python train.py --num_hidden_layers=11 --hidden_size=320 --head_dim=32 --norm="rmsnorm" --bias="none" --init_std_qkv=0.0231 --optimizer="soap_variant" --weight_decay=0.054 --doc_mask=true --train_tokens=692400000
Each number is 500 + 50 x the weight over its row's rms, rounded and kept within 0 to 999. Layers, rows and columns count from 0. Numbers have three digits each. The size before them is the row's rms in percent of the matrix's.

# gate: layer 7 MLP gate, 832x320, rms 0.173, rows 13-26, columns 160-319
# up: layer 7 MLP up, 832x320, rms 0.184, rows 13-25, columns 160-319
# down: layer 7 MLP down (transposed), 832x320, rms 0.173, rows 13-25, columns 160-319
gate13 103:487532477525508500546488480495471593465497546516490455545461506461551497445471554532507563521481483440496528597543482540519445446362526516515403523432465515430494511494378502547509529524472501464559478541398483582489556589438461508446499584481421455527457554439510521383473589603534492422517497471565551515316469447408559518485513475543533612463498574438501530559551435460548436471526495500450478469600499453490472479476495468547517492423458527565497493514513498473592554438450483
up13 105:428517557506532426520554550421447585398476464530402537451564435469480467508498456511457447469534529569483510462475560530541507385493546413526404532495468539636581525440497528587543565550495485362487509466484461493623554471490452524421461487463512416506537439432536594546465496445532560447533540525383507520506511491496460527559522486545438509512462481493546536456424415613474525566465525439415471563531467505570550489430478476556502499495492432450578551528518558506512545579526487
down13 104:441557497522492529520524573517522483439494460532561541513523444385508505508493459641573568502487545471565592464393506454500505587486513559487487558523472508571519495442435522489460484426476478460598472498465549523542465431451518495481497438486479522478539483432486491443447525581483492499446552452480424528467489473552469515483423587544616501561483583499606468578529497515491442469570580479574523582473494410573478455516523463532489564437523396545481560580576503461554615500502492
gate14 097:539518410465499428581535466496569466512458553585476497480495585552422494497555515541569447465510543509487428474523575525625475553494504473503473503501566536508539537461544537490513452508570549510508560519451452510512577491507570478630491465416511428584490506422484437525565502496505537489585462479502522559491533598484487467555451413592510475580402502527498535537498539469535557559537551577423519610448596450508604433571455603539496505543459433437485582455506494440508539476486536
up14 090:549501505507474472485489446548490486575547583488472449347560524448550543505502519457537499499544535549454524460501511483405482552411428509535397477541503480440561527522455494519494514442554470442481552561524444498450539578420463381549469517532464549504496454466467385537582398553420512496474459460418500502524508519614492501562502571477537507577538535515509583544581510529429500431513562446442586556489577491479543454461461485493545499469483452474563579503544633476483531450511485
down14 103:487504572461573491562489435517558557391518477469513567478515491453576511422535433597463541559523470488493488461483416570506488409479481505527499497531548440577496533435499543421476475497461568520509525374462539489429559440563500463426515568466544508420418495476485409552458457466545488515504542461510426476536470484551513449577554562549380513499509521501508565437507626389504573457525487563452466362468496505571478523380484539523417528495523443512490420423345580456517500482577584
gate15 102:460509562514510456517567447575380548521568509563483512564497524517483524419550493510458604588564529442491458544465530470499556575533487385555574492575504580426533478505554487558533535494527499446495484497461452487495500543445467491515489464496520553570594405465471413489532454540525510486462486480486483496565478477491458517510485424519447484478485466513485494515467575516454528544655477411576501561578587601475472556547438520454536402580472575480523561476549523450519500434576456
up15 108:436536506637568454501476565487477516442508520537541451531504449553493541479605403536533454498559537523547488492619496398506555479507472575540438502481607567493518435439463403509442443571481566426515499498555443461453471566503429412423564472496457487622475554529432450444424549512524582458499576498566445494478456439466591478473420495476547544518496590522543485557465441445563483486504436500539513498525446458522474407481479542450475474530457470483509544448618475507503541534482524
down15 104:587495492534592523434593514531537485492530546541477490464461483556502523531460437597452474422404578574550459477503475462478552490438571490483538524498422408486546459516457528515478487454498426514603432487472579519459408467425511451503534459455380542575470522377425425418494571625541583455497537511448518548630511476522462418459470479498395557530517521538507521482473464532545492472541439384454457514533498498536512569491457562491473557532527600523559642504501476470551479488469533
gate16 097:514496447500548509486530459480487430526582557470538520638509548464441464511475527602503532445507514431540523480506504514424562499577566542515470530481433608545535446451476551558548527406448524478577511548470420528525583603493484600498571583450559524539491601490517549478429598505534519459484497543595480534458518487495541487524503527497442467503492514442482465424531487458474525491443664499458488431405528418538602519501450451534546525565482525562515453555547477543406477512490396
up16 100:456402557437558552531486480472575540325491468561496576490542550515496474635533529471504424489518406592543489506452417483461500502467468545493474479465453412593463503448555470501470534503470535536554478579488555535492509385473505377370508516472521483586419501424572456546518466451431474549491506471405542564482538495427537529495411410475482594520556491487563414445410514531469515450538493530533578475489489571468432552398475354488479465495435521464488479560555601390486459578566470
down16 105:414514511495469416601458522509489517528492533568540494474526479526498587480452404492429563507517438415550426536518400485558536452499505491537523467447448514484502551530633465451510505462565520518407516512548554497481548521498556409513473453476528472549564446474399522494481384585484483601625377539423486548474524463495554530498466484480499569449526499533513494528495437504504520492493427505550566481503473460482466514530548437488385510518499497484508488452434541422464490516466496
gate17 101:491440503505584536482533566479514593536510469490486522526454475551554542525616547518464461515436516451503524574522572582468359436535511560429556439456481550554561533550455452429481519517566452456484513441446520452606548515515468492585478568562507468565483586541429486546513530473549526548489493458533443551540575514525489515473459527403648453322489501563532477560558506475552456548525464477498510462576560523536578474498537576454629483476506460502474493508441510502506532401530485
up17 100:534471451487503506442582567575526544557470465528515421537506520415481462444534504457482487546454395458450424483524451544481534446391404497549539441525418513571476465493445493466490500575434467451482502489488458467554524573595545458599493426530479489509486517534525495513431477469548527531449465556516539514499576550546536477486460481498512525528531452497525522647495565419548501474499461408439617463459600459527514516585500435514487434538500551509507446562424510514474576485451519
down17 104:489468484501530465590448499534539484597505463498532541486468500485529515466536547663536491452411575519483466455608556631500567459396501452566531522524556478557536555459470524499521547454542487589500557580448568518511523502526580457586444415476484457480493496541516490556484549489550520485494547416524500437511486518468533581450490471541484565550503496485529512447505470468547425541551502538517467448532559497519562548548470593533527490592498493507417517554521523365553515580568531
gate18 101:418522422570467446479471434463486495551613491476518535496493413512567498461485441530420521520513507503513442533544491542527532461556484578551446524476517482528578583540471465538475491530458468550471472555484488467544508469514429532474573448478581524554466576444503491443523615562427383543473408484502500505480468456561433483474496476442452524593419555396539511508519504493530590601477531492405525448482552490452476538494582570497544429457478523573572442487615474525498512485517508
up18 094:474529533536389503489529495539495481558519558437452437421436542564507484499570444495636574435412494437471499456538516471542510445508496469576578471624550462440473515528464518578491508480572555481557515468444626490587427431538557552488541492536502494546556624506505502450395469508493500471502509499459494497515544467500447471562462638482570500555495473483461560458401529465570526506542480499590448536467496470548401453494464483473471484452524450541513604512497558450434516524448460
down18 100:522601483512424461599490464481527481516489513544494454492522514545470534409419492489457542439422514511503492497509504560493507604494463522485679442505522508444480499513521442514502542576538506567578526476534542403492504560464479490550502503473455480525503549531496513508497421489539545526485435457506551455455598457510583460559479503479489467520500395536476505540414490547400496442478407472434488499460404506531499498397468533628541464523497549576465471459482521438534468504467531
gate19 103:582524475491535492608510523533645589531511407486416534460474475499539495522602530503526485524494451532436499486442522542427530421464450497467458437483510496501598519582452509573499470517484489530422550413492443562548476544544585395521480512535589446624528481568468540454516501482523523526524439507488560507429375514548480430508509552449447528533497441468497494458530488524423392553549481575406467470515450560453539475474474496556510565445555468510467493489379488440581522444490427
up19 097:519544519548481501478493492552563518455456550422434497459470566508424497482552493472361488466470538462451470492515459499516481522479454442523468467434497538525461536498505401508545532420475582488517497456432672500470536601455464503516468433392537489503446489519469466485559481499552416499446519483500495471540461470502504393492532547559514559495520450595490526530527463504503450566498509505537548491514617542505610464506439450496454481512499475526429502484603491582519484581481560
down19 104:445383515479557595485521422483449437464496495536472488495501612572503470493472525515500498493444557554436450451515504505526520600472535408477449481471442464499465400510535555460469479463518396494543535455411488466433536443539480469444517486486453549396633481484467465527562524538503541489457580531508419470416505505541557462507437409564494457511513431411521567516585481511470601540489467512496460505464516478456511446490490437451454566484541484475525560405495544478393473472426407
gate20 098:459540547452551540449554492480496399572549447505535492498518583483423558472572491437565459542523618500558556509479510491598503525507427416437530587510453515453444561451598446429519456513548495445562575455521591467461509423457545512534595510454505490531555510423408448504519493490491512499570454548419469608573478472511490550458531507499474512545472504459486528427480493595554488630499464498502484427452546450525536522468448484461497525492483505525605598482421499497507509445551515
up20 096:537559573588323456488585478549497554589524496505531434438484567398442520581600471543467466516497570490482452523460571428529411542485485457489482549514565470522483503460501587467468596521549505523561535511505558527419489416575574464468481545503532540472507511461405444493413460588466485468509549508521505420494540555482489453547474515415424489502424507522443478505462520513517551597531445493436523528534566528521487493451476494427450438541466583604559456439516495486613485474504554
down20 106:535484512414449535531471348510440485350521522511556527458554490483485590440520523536561548540529556455524560428512571539546440431504492562475483555568510566489526401383537463573491548473483485506427583419527473552493471461471505462504548552468492464554443419445494463521523494405412556509660602522476517447516468528381435505462631526461453517451561556452572463511564566489381452430498466507504498513430434445479444521505490528442566525511481447523422522533558550527440479497579592
gate21 099:489480534542473465578508561557574484496454499507515536513482506561557532472514498434426518529529569460443523399533528458446486459513508411503504421416470523394485554523405551434374458616450563511479525504455391495440579475480585512498450554577503501601569471511496491477500564462520472528570424493540498577469494486491497479504564540496539628482542395553537605464541522488492460502552523541520497454511468507522578448550530578435551464509406518544491489469529512465397545461380444
up21 110:516456543412488474365455433419559484503534538473561535495547485505522500454551469474502611501443506471551454542494505574455483508522493542566511432507520450571600486484457458490576438420498491571403431438547457468405575487499386513538446544386546447503542504466449478552538459453530403394533589480450507519491510476453588565456454411523484511534418494505555483530412555574529409452497434510495548570548555489506490474494368453563479464521462579494480421438583485564515488566534577
down21 104:523495481514500601525482500460540518505543450536401457546402451538549540456507506431570563412491540409498448501458498502470538407505548426524541566512460542470476506537493523434530494529503422464545548363507480508508466507468447478555453527508552576461545430593477497431507442441584596486543539440486517560560436453556467487435420534512421505486565518457534515533478466464466462507563475553564429508450525463565485453537438447543475498488496499521502504504598471428379506542476583
gate22 103:523428404566399414436580512487522562476504486513468517494550531516445427565498579592435561583505418522500556443446540506401365410462540485557450483445459465507658609506422476449520513414555557554548553560544515534465490529475558414515522474485427491558522488446583481484463532579592486492506489431437455527498486534542482492488482517481470487498543545487524569478484503496498441435544517469447429424460544484478539443478552478555494450492525551508504542490389459500402438617565522
up22 099:451469461468486552523544562438406619465503454519504512469644499440450495404584558484474540496479299519418536545559510481538569555487487503446545431608513512455517506450487394532472504497499552532547506457534649612480419461499507515520521552466479499462490486588552476506465509532510533422598525531552515589499511466526500509586526488483415516520494471502456534516462548515492528474556510433624506474518511520509484505544508417438487470523561490538510425485513471489533439541526578
down22 102:508393453497542476514483501419442453549505458609495469426462368400572517491496430480443532487521520520474481550428468528515491546454484508494540432508494594484482414517387500537518524437435524513560590461489543512497519389472446520568556502513569563415408413528436464462529470455559525564432548559482564430495495524459510473522579465506494541470378478499468550497498541466519475561512570510460564427484409564564497399451477455533453413600600509510526452487472530520437417541509429
gate23 105:508508588497487510525429491574429526503472423437541458535476512551531498547515489471450449489444462465547486455537456494470448449485501491473443576522546531572518511515530439478530599413560440422498579519532542592452585531555485560529447410549374505568649515619534451412449482496484449530508508468497487452400530569483498432466413514494514479438437502503571512520590564637524614526443426439474564493583461543489501415492481561507500581442547543487534480605556523485520516514410536
up23 102:512546467427472468542498517514447473493604596441450478475539530401517548512499488492472453532539513511406534441608533512548581530542411552467476534473413518538608543483487424539499574531514599463472477584520367441481517471495555430606487512435492434464508539487496493506488446429599560492476431566469581548508508483570509475592540438570472512506431492611423478473540580539489568433461538458545477563470474555493429544453455510455496463602485646511523477417473497489563483463626505
down23 098:508548551480433466475456489515495538546380524461392558522442498539474520580470564509579517476515534439497499472574519573527550428497531509492462451499550572493466494510544428512499471457593368481517505486492454464546439514530500518476530500469543599469571490508440541555525560532416472539473533472502505438502584473519607508515518511445492637503415503557425403449468483544535496503528557556536503559431545496466529427494576401515543512482543504519527583538483428414449490521535602
gate24 095:404474555579522485549456466507453433542585555546545531514564459476482501444556472562496556500513487431491552534541500586454513483436489487628486484513516464554524578529462407615510572597513505433452558510517415509497533619547489458529524475479513527590513522485504463533482494421427444416479491489395438492440434519481387491509501533464540496537514477497497578388411517488544523523532465429491475533503480559486456452466509381436434464527522526404487477448448449349448477444510470
up24 104:373447473584450530516577512512542423548525529554522512538427550505525532449534545398521491431485447449536483573499492480495478470435642512593478463461453511470483475474499431570544478471460556510546554443459405552461441545523449555550442543446477489567536508512474462526520570504519490534555482514469497513563448545468583417447489464528483455463521462520581511404552483462409518535480480471395521516563528436535448499498458546414519436526509465439418438456512501515489493559537543
down24 099:459489564541528558517474481491481367510464466528595519478560455437392492464529593483488526421557522525465513621498466518492476562518450492496515475537555625433465548525431528512425430505454483432492507523612508473456388569513555526469507502514498497559569504505520414502499502504424583539457527417482522387564463525422558629501461466511536513519454526613503489507474446489556573558469424562439529455570513460511499571506428589470454503553475486446450475487522468501466451465503466
gate25 098:559452529476433421434479558523468541566457549489502475474562466434564471418410412528496504358480505540559513512530479482599547528547595530419481487490456470510469459514538418495553531504550536448516510466501568552513481498532527546559467510505472513443448460409514558532500393456461474432623436482483595626505601537521551521466471468535484412454469586506437456514470439466625512511545522597455431521470513424426414447590542518545524522544512504609463567508452525452513485437487527
up25 103:479517548499491470412525588442469541510491423559488450484453525485542447436577452705494464400445580512389516485399562432506543485466615537437541456471488529519557458457521481672525396414547462472547594500470455453530488468580499507441461513493520429525538453467562410451494568517527465484499563535434513441444558496485481474515510501440482526553539472632512491553552407457496574524530469453568403538485539513454493499473553528539493503504565517506527522515453508475539475557460505
down25 098:456558528527472495517498564498470479544402458422628441488575540531425487530549497524476525574515568436436492569475519567514391470464557551557450425590529459475490516473420470442462556466504505443453444479640433507469590488521578506467463518513491511503523522522445581458563522591472553503524493454443571482504485439482506481520425568500579545479409563441586458518503420470465509493518539503528427441537452572533503508564516510520449554444562440564558413533534475354541584555482517
gate26 104:501473475504534569467437543582561529499476473503506462521481549509490532541497581525559525627507466434480525524523450545493521406422466575549511555534542555569506530470570599546451429380548534591461507567551535414482523488517456531578465480455542441547420347544494578513403511554583548446438527470525422570528519500501594508445496458489476535484496509490575454422449567498503509615551499500579442499482441525450623490461449499510575600482491523462431521583466507564545422508562463